Each number is 128 + 32 x the weight over its row's rms, rounded and kept within 0 to 255. Layers, rows and columns count from 0. The size above them is the row's rms in percent of the matrix's.

# layer 7 attention key, 384x384, rms 0.108, rows 351-375, columns 320-383
size [ 77  90  85  89  86 100  82  90  85  80  85  95  84  86 101  99  86  85  98  93 105 100  97  79  87]
[[ 83 105 103 109 139 192  96 128  76 158 175 143 134 130  92  94 118 171 113 124 125  93  87 100 140 141 113 138 153 129 141 128 154  83 134 148 110 162 150 109 182 149  91 153  94 107 143 150  52  85 110 125 154 182 139 149  74 152 163 121  82  89 146 118]
 [163 132 163 100 172 123 122 146 128 177 122 183 154 131 139  89 116 114 146 125  87  94  96 117  87 112 197 118 137 117 122 113 131  92 156 155  82 103 117 129 130 174  89 124 123  81 110 140 116 161 112  53 121 169 134 184 129 175 109 112  88 167 102 164]
 [131 106  93 133  87 173  85 132 134 166 160 117 122 112 176 123  95 123 138 135 117 130 132  94 125 190 150  66 169 147  69 145 117 142 158 144 138 160 152 107 137 168 113 101 102 224  74  61 147 157 130  88 172 157  96 123 204 102 148 135  90 125 160  93]
 [152 151 123 118 154  45 152 163 111 109  71 170 124 157  83 106 135  88 123  75 104 128 156 180  97 100 116 185 101 142 152 104 124 146 117 124  86  75 133 112 113 105 189  93 170  91 157 163 155 163 116 142  54  64 108 124  70 168 126 101 151 128  78  99]
 [171 157 129 109  74  62 108  93 154 182 164 137 135 164 136 118 115 129 162 111  69 113 147  57 116 205 141 101 163 151 102 137 109 120 118 101 159 194  78 148 120 180 128 150 135 179 128 100 153 154  87 116 178 105 128 134 162  63 126 103  99 102 149 115]
 [161 136 103 109 120 102 143 140 153 222 122 140 162  95 137 144 111 114 137 184 150 173 190  68 144 133 107 106 123 166 119 128  92 140  87 101 116 132  83 123  67 151 148 118 101 159 105 133 147 147 104 117 141 138 151 131 163 170 152 122 100  66  87 168]
 [119 144 122 157 168 142 143 139  89  45  66 167  92 139  91 151 169 109 153 108 175 182 120 180 122  68 166 127  86 130 143 138 123 108 140 178 116  77 174 111 111  93 136  45 168  89 152 104 123 158 127 123  77 126 152 145 114 185 110 103 148 129 130  94]
 [127 118 101 139  97 192 121  97 139 169 139 104 154 100 133 132 139 153 143 168 153 132 123  93 153 168 148  95 183 155 136 157 122 108 125 157 140 143 147 134 132 159 106 170  89 189 114 115 114 116  96 122 181 163 150 127 151  99 169 121  86 156 163 139]
 [168 137 137 129  93 120 153 159 131  98 140  90 110 101 209 129 136 115 122 140 118 125 147 169 133  93 133 100 114 135  97  94 140 192 149 151 168 127 140 160 124 124 117 132 172 124 125  75 166 172 200  81 115 103 104 142 184  91  62 158 157 118 146 136]
 [113 129 101  99 124 176 136  53 123 130 134  93 182 143  90 132 149 186 138 150 132 133  68 131 123 112 115 160 201 164 177 139 133 117  88 136 129 132 123  91 158 132  62 206  89  70 129 177 132 127  87 136 121 153 156  95  78 111 153  85  82 172 120 177]
 [132 153 135 137 147 145 147 112 110 154 128 114 129 135  66 143 166 154 155 168 175 138  95 117 167 115  74 160 149 142 206 131 129  76  89 171 139 122 113 120 111 132  99 183 126  68 151 188 119 113 108 171 128 110 143 128  67 144 146  60 119 166 157 209]
 [123 120 131 100 140 130 121 129 114  99 120 177 138 140 136 114  90 119 166 161  96 102 108 128 120 133 150 187 200 175 135 161  90 150 126 169  59 116 131  68 137 145  88 165  82 116 118 117 162 150 132 105  96  81 136  92 131 171 158  73  90 190 127 176]
 [131 138 165 116  88  70 114 117 107  79 169 117 127 122 164  95  85 142  96  65  85  60 179 192  98 134 184 136 120  99  81 109 112 170 157 142 111 137 163 114 179 118 108 126 100 174  77 115 181 186 155 113 121 147 103 118 144 144 115 173 128 107 154 100]
 [130 123  83 161  44 140 114 127 159 153 115 137 130 152 166 139 120 106 150 157 125 138 110  41 164 187 117  66 157 123  99 186 129 133 143  99 154 149  99 131 121 126 154  97  99 235 123  42 133  83  92  99 181 112 118 151 173 123 112 119 101  77 136  78]
 [127  49 130 141 175 122 100 178 108 104 146 102 167  65 152  89 114 116 111 130 164 123 158 157 160  61 109 142 126 133 136 161 109 149 166 127  71 144 157 160 130 109 124 143 113 122  71 133  78 119 215 105 108  57 124  76 134 131 185 178 127 178 156 174]
 [ 97 133  84 138 141 139 129  42 121  92 153  97 117  90  60 125 136 176 117 131 169  85 134 201 100 163 154 188 151 184  97  99 143  74 124 128 142 120 148  93 165 143 133 108 105  54 109 157 173 132 143 101 159 184 152  85  76 155 206 149 128 135 130 154]
 [127 128  99 143 110 138 118  68 142 120 120 116 103 127 124 147 154 112 157 156 186 118 164 158 156 180  93 115 154 178 139 145 127 145 103 113 169 129 158  78 150 136 146 118 125 157 101 141 159  83  86 152 159  86 154  84  91  92 174  87 104 109 140  93]
 [121 129 146 115 186  76 149 140 120 123  95 174  93 144  74 114 122 103 114 104 158 167 102  89 120 102  87 155 125  93 200  95 136  69 125 115 102 116 120 119 127 105 157 141 171 102 135 150 118 125 121 146  59  79 135 146  84 153  92 107 130 127 114 136]
 [146 106 124 111 122 182 123 100 142  68 194 109 142  89 119 170 121 144 111 129 133  99 156 136 102 103  97 169 121 141 119 124 122 143 185 162 134 131 195 142 137  94 118 187 157 107  98 140 151 137 146 142 135 146  98  97 109 142 178 148 127 100 193 157]
 [ 70 103 123 158 131 124 142 119 110 141 129 106 118 150 142 136  90  97  92 185 118 116 133 128 150 168 115  98 151 133 158 114 109 148  92  32 162 171  84 162 145 108 129 186  48 171  81 188 144  38 125 133 134 159  98 151 170  73  78 160 148  96 133 129]
 [121 149  80 147  98 226 115  99  84 126 156 105 107 113 111 163 166 163 121 162 211 109 136 192 111 117 143 118 159 128 106 117 130 120 110 165 151 123 150  95 147 165 120  82 128  93 124 149 135 135 143 138 132 234 106 115  88 180 130 113 124  99 138 108]
 [ 97 102  74 146 115 201 114 114 123 114 139 124 108  87 140 141 164 116 117 101 197 128 164 116 130 134 161  76 119 124  95 112  89 104 151 127 148 135 159 164 195 113 151  83 154 120  86  81  95  84 167  94 137 214 103 146 145 139 110 148 171  55 128  93]
 [156 153 158  68 120  63 150 147 191 158  73 163  98 198 114 177 155 131 161 142 115 209  91 116 156 151  77 106 110  90 151 189 135  66 115  93 125 155  92 115 120 121 138 131 122 153 202 106 109 116  71 176  85  28 144 158 138 116 137  88 125 143  90 132]
 [130 116 149 126 161  92 147 177 120  75  97 143  94 130 137 135 140 118 120 114 110 135 121 139 121  99 106 153  57 104 133 112 130 142 134  84  85 114 131 121 114  96 148  88 170  92  93 139 115 101 155 125  95  94 140 102 110 121  69 178 156  98  93 115]
 [124 161 128 144  67 163  97 140  82 131 143 154 134 143 136 157 124 159 133 134 161 104 150  88 119 130 117 119 174 112 137 189 140  88 101 171 149 198 122 117 165 150  73 110 134 148 133  99 141 108  80 105 150 164  58 147 121 125 155  77 107 127 210  90]]
# layer 7 attention query, 384x384, rms 0.115, rows 352-375, columns 320-383
size [ 82  81  89  97  98 113  80  90 109  91 103  85  89  86 100  91 102  86  94  85  92  89  77  92]
[[156  84  80 138 100 119 123 134  98 143 109 114  90 178  64  86 163 124 178  98 119  97 123  78  84  77 222 147 124  98 107 127 108 118 133 148 150 128 136 129  74  90  87 139  84 144 123  65 160 120  96 167 142 180  94 104 112 107 180 144 102 105 173 152]
 [140 101  68 145  64 145 152  96 152 108 129 126  77 167 117 146  99  93 154 146 141 132 140 111 199 141 130 157 114 156 110  87 141  81 128 151 131 115 209 212  98 152 154 139 151 119 110 145 121 107 137 192 152  71 140 106 168 145 193  79 129 100 139 131]
 [ 82 158 156 124 125 118 140 205 114  99 156 178 119 147 176 114 138 149 165 137 118 145 172 147 144 128 170  80 189  89  87 105 135 132 119  79 173 132 131 125 142 122 125 129 117 132 109  98 158 202  96 134 115 138 112 158 155 161  86 177 114 104 124 155]
 [104 177 111 125  69 147  84 197 183 134 125 146 110 127  85 126  92 105  99 138 111 143 105 154 161  94 140 135  99 133 112 145 151  83 104 144 161 118 126 124 115 140  88 112  96 180 108 126 114 139 100 170 134  93 142 178 167 138 150 124 192 142 127 159]
 [ 56 120 126  86 140 171  94 123 156 155 110  96 151 187 183  72 136 126 104 158 130  88 161 156  96 126 145 119 112  93 113 128 162 188 115 118 105 172 121  25 102  78 125 155 120 121  88  83 175 116 123 134 113 142 186 145 154  93  71 162 138 115 130 161]
 [146 114  41 147 106 117 156 150 117 138 122 135  98  97  80 193 123  93 179 150 118 188 174  78 146 144 166 135 158 150  87 109 126 160 164 141 133 129 135 196  89  78 145 134 155  60  71 129 157 147 130 161 137  89 107 122 110 117 145 169 104 107  98 126]
 [137 100 107 136 107 108 142  98 127 117  64  99  96 141  73 166 127  91 154 150 126 172 115 106 151  90 128 118 134 138 120  81 157 154 121 116 153 108 108 195 103 110  74 158 126 112 142 142 112 102 154 185 130  93 181  96 136 188 163  52 136 140 125 191]
 [160 125 110 114  97 174 121  73 146 150 132 162 131 143 150  78 110 204 152 144  98 119 126 101  82 145 110 136 133  96 127 161  96 105 145 103 142 150  89 141 151  82 122 143 191 181 149 124 165  64  95 135 158 155 151 183 112  71 110 192  97 139 138 120]
 [ 93 135 213 114  91 134 150 161 158 159 144  84 163 105 150 113 173 136 108 138 114 102  97 154 143 113  97 134 133  89 109 155 139 123  99  95 121 131  81  87 164 142 111 116  66 166 124  98 150 144 123 197 103 149 183 149 169 107 105 139 144 152 153 135]
 [103 137 119 132 109 109 124 119 121 159  81 138  40 174  72 109  96 143 133 102 124 168  77 117  84  72 117 127 157 133 130 130 165  81 145 122 215  58 104 166 109 107 136 122 159 115 163 161 172 140 117  96  69  69 143 184 130  88 167  85 146 142  67 139]
 [158  89  56 144 123  68 118 128 135 135  86 123  67 135  83 129 121  97 148 124 105 148 154  88 101 118 196 113  98 120  94 102 190 152 110 121 186 174 135 134  67 127 159 160 119  77  77 105 139 136 142 155 160 126 139 118 139 167 235 128 117  63 111 155]
 [140 135 125 145 163  78 108  50 141 104 118 157 113 127 104  94 153 144  83 108 134 104 121 149 131 140 145  76 158 130  93 171 140 108  93 134 135 153 106 146 207 144 171 104  98 144 118 151  97 161 143 182 122 185 153 112 174 114 119 137 143 127  95  94]
 [125 139 152 145 125 192 110 190 160 118 118  82 162 116  66 114 173 148 113 181 110 142 133 163 182 155 138 117 116 181 146  66 101 104  86 126 121 143 154 148  99 124 118 119  96 114  71 117 147 114 121 117 149  84 109 147 174 136 110 138 154 118 133 142]
 [157 124 120 132 109 135 162  15 112 123 159 139 135 126 140 149 156 129 147 139 130 127 170 110 123 158 150  99 128 121 161  80 131 104 120 160 115 159 174 145 124  99 114 200 132 113 165  91 105  96 179 125 106 118 127 121  69 173 197  52  63 130 124 106]
 [167  76 141  71 113 135 120  80 128  81 114 177 124 149 118 120 125 161 119  86 147  90 163 166  95  82 189 117 129  95 124 174 172 134 146  87  84 149 123 128 116 130  59 155  79 155 129  69 114 133 118 158 120 159 146  90 147 143  70  79 110  81 102 129]
 [ 58 147 162  97 109 164 125 184 169  76 120 161 117 101 111 116 142 173 103 144 100 147 182 157 175 167  88 112 120 171 152 123 146 113 139  84 127 125  73 128 159  92 129 128 124 150 118 135 190 115 122 151  98  95 183 180 183 111  58 152 153 114 150 126]
 [129 163 121 169 128 120 155 176  70 100  73 157 131 136 121 160 139 141 125 178 124 145  82 107 149  96 157 129 144 167 150 127  79 114 160 159  65  71 155 205  95 164 188 111 115  68 111 130 122 170 115  73  91  70  47  97 113 163 176  90 127 104  74 148]
 [169 158 120 150 156  98 130  38  67 106  94 144 111 138 153 105 120 136 129 132 137 161 151 182 133 135 124  90 157 191 137 163 176 102 133  69 108 125 128 131 196 172 146 139 108 135 184 150 115 122 149 113 104  33 141 183 111 135 131 101 128 121 102 148]
 [100 132 175 118 144 150  84 131 152 124 131 101 182 116  98  67 148 174 100  95 101  83  55 146 126 168  89 156 121 131 203 111  80 116 162 185  61 135 136  89 142  88 147 120 138 100  87  99 107 122 122  94  65 194 127 105  91 114 161 107 156 116 111 111]
 [115 103 168 140 174 164 110  53  82 113 138 109 146 150 159 139 116 118 104 106 179 128 101 173 129 130 111 159 131 116 161 143 113 164 148  82  91 151 105 130 149 139 109 127 173 113 168 124  67 151  75 105 122 161 137 145 129 117  43 161 127 152 118 127]
 [102 119 170 174 119 157  98 119  97 129 163  92 130 147 126 113 142 121 135 154 178 128 160 152 128 133  88 168 166 100 138 138 133 116 164 145  47 164 135  98 184 109  70 108 110  89 161  88 145 109 104  64 140 137 116  95  69 134  99 163 110 166  81 126]
 [166 197  91 166 107 147 151 222 158 109 165 127 169 107 177 126 144 114 148 128 100 117 170 154  82 150 112 164  59 152 161  88 130 169 152 186 110 101 122 151 117 118 120 125 137  90 114 156 119 129 138 113 100 106  70  97 133 121 139 134 147 119 135 149]
 [102 113 198  97 179 153 118 174  86 100 158 174 185  95 173 109 128 174 152 137 117 114 133 157 111 156  99 123 105 136 169 158 122 144 161  75  74 152 143  69 144  90 135  91 143 110 146 122 114  89 149  61 139 147  85 130 127 154  53 128 131 149 166  94]
 [121 117 165 187 154 133  99 132  99 112  95  87 135 147  89 167 146  77 110 151 112 182 105 131 158 139 128  96 153 151 153 112  98 134 125 132 114 108 140 184 124 210 168 101 113 154 126 125  48 162  94 110 176 118 118 190 167 124 186 122 168 163 124 125]]